Each number is 128 + 32 x the weight over the matrix's rms, rounded and kept within 0 to 255. Layers, rows and columns count from 0. Numbers have three digits each.

# layer 10 MLP gate, 192x64, rms 0.132, rows 168-191, columns 32-63
157118190134151158193076105182140151102141128082122131109121161151143117090129143146089115192172
166096127154170139167097115151108135093128129079124095112154096184160142070136139121162195158135
078137097075149159144077066145150169140141109051068154152159119140095176082105154119135137161126
069133107150127163077122114158124120100169192077076151123088168077142151143142113185090137078209
107111132128117121115068097108164152117105138110115094149142105142102120102143135172087156135118
125120142165158151184131111134142079136120082131120128172159109063109156078236169128142051072060
161134114146118116150111113123139104138143112080128092104121127162129147197081151150075118182107
111098149083117130169107135128131161066138146155114155099155141146125126131130100117142139098097
124093104125140136062122149158127114117126128072106179136149144098068134158124149110085119149141
079135138153167127128140167109135118180148117149094117140091118135135090117122125092098077083115
122132073198135115139075155114082103164147173122148140175163172147191110114139090084100163147164
110108109142136182146076062136150148134102100059088132127127157126158108083093166092168104136111
166177166158163100112119125155120051131132149088108106058084180171135162137174173126142135194158
084157161115161076144099203113202090122105126140122126134127073124128115118107162134120166123144
094162138121090091154167140077109094181138132098103109209205127130188133121118117135128126172123
104148126165186100153140103163101127114122165106060125082154121137156089124079096156098150135126
135151109056077117164151058102128122119168078139196115106179121129142128106025125181139113134090
120126098123131105111119102190173132144106140097119087161147171148120120130126112145088149103166
129172114133057195092094145141139128073031065131153121128083146084148120089139147090124124103087
080201142159108141101138101125139143133123065079112100128136157140144138125168109164140158171144
064096124153175088160148121112091095110183110148175106121140155164152137123112059121144074129077
151118065115103115177118127091128163143108138152125126182047179088119159098093125169148133129132
128117141092141103105168102189131136056121090168142129159135169102066183133115091143109136155132
159083097145116140129147131121088144153175111044140120160185127151161142113131124065222149154157
# layer 10 MLP up, 192x64, rms 0.133, rows 168-191, columns 32-63
160107115087148146175133122131135068098141166083115106096180120113128167091133145145136088146122
111124167146128093116099091122129111119171146185076107091152107099162128106103137063095133106144
136077142157101196116133095072145126125083153135149040068162152122143083121155098130172106113137
106173104069130127152127121093126151150122110143111065135100113134126150128101186144166075105079
159121115156166092107156152164162146129128164124099111183068141091084094080103128123101200146128
111146122174048127127097144125100067159127155124168111178084077127142131112086140140178108115186
107130119100098114143117132149103143104090127131098175131129110135166130103173132094156131132107
111139176140087158135164063162116151111076126119115193160079117130134166112102124137155048089082
143058157142077137116169159125163189079115122091106097111164121125131148148160187100129146148132
091124139125101198107073102125157103139137184122164134063157115138122143125101095155149219151103
145120090107128092146123165152115171120123077107118146123096166114110169059062171123049110097113
157104129096141159146148128099102130054152176167146176103103160065114183134107132155088134143078
079117151158051112207125118112154133188085126121132126203105068142187106078108076119126124128114
093149156115136146138148156101146061115120100123122061157124083120096104146138179132124132103150
104101098168123129072139213166143144100110119129100112143128055144170144113126173146094106103141
162133097151125141159137065138127098178140119079168117188126110104100123112145123147125116135109
170173132175131129090193159071136109102123116132120133095153169171058185126180128157079110146081
083133151136114099085176160148176095145083094122139105114145195083138133150083147098166120136106
139171112095099105133113073100117144119138072102178063147133158126149118079113161140148130132159
136083135129161132141077153129093085152122173110122166152103088131113151086111163159162103112111
118141164160095126090195139123145139091132110122096116185116111061132155121131143151163141117096
160110143162098162062129094138142158154125150189167129104154118160111111171163117153153092077153
115137111065121125114155148170167056145155090150165167113180104126133155141195136113116148136146
157116173116153103213093132108124121109109185176121115116097157119155090189143096180089124152115
# layer 10 MLP down (transposed), 192x64, rms 0.116, rows 168-191, columns 32-63
163103178167194130110129077159136189131154119143112116126104156159113076160145175095175123092127
134154166165107142145078168115135098086158108153122150147125018117127099159106138094155154086123
093131145219134138143086126117125145126122112153101183168126151072051165077163088069148082103171
080135191179081095100113132084147135080148132058132127204174132114090126111146069117156158123159
099068177146229126200151118095103171141144113124136139120156126093059105131105139162085134155191
120099185154122101124114116096148063102120118146079182183168118136125101100129164075153095183171
114190095118110118122134112117114107086135111113142128103107095121173164167114166157114121153137
144141073181127088088112158148108136136150134122158077159085086150099070108140141150174161136134
132079148127201149136100114112097153094099152145131163120100131142130119137152121155103146149168
143159092106135142104117088130084118145135190125097201153168156150207187096119147104092144134125
129157109165175124073193128133131100086102128113135113159163107181161101153166108084151148149130
128111179142132140153173082105138117164100129185129122132141131140140157157127097115124175115180
146118134143117194102116124092117110157123176149158122120121155158161142181094071187107119116128
126107166117143107108131165170194137137170099107087126121080141106117101092126206121103082113113
078117168128097108169180104099077105124156088086091083214130100151180149129168103111108088155118
067105084082093139096057162154109125142152138151129146161147112136110109123148123147132192145153
154081115124151084140077074109128193089173164116094142164075125138132100121090098106091148114119
130120152152131144113106145058171140108137110146129125123126184139110085128138174178114101176076
071101118134108086117091118145065056118188094069101160137173158164163130079110162133155129095166
091124163107083145120171132127163155135111107122113109124132135100173114066120126142131086224161
072166130201059137134171154121153082107150115121092114178179116118132121099181120150168079084109
094131112101147147184127129134132060094119161124117079119142138181138131138145141132092134166150
136091139130085137111130065142083147103165139109092116182096135175103088133133131127151139139104
152139120137123169155084079132052116126078171121160167131100133114139150085112148077093177185128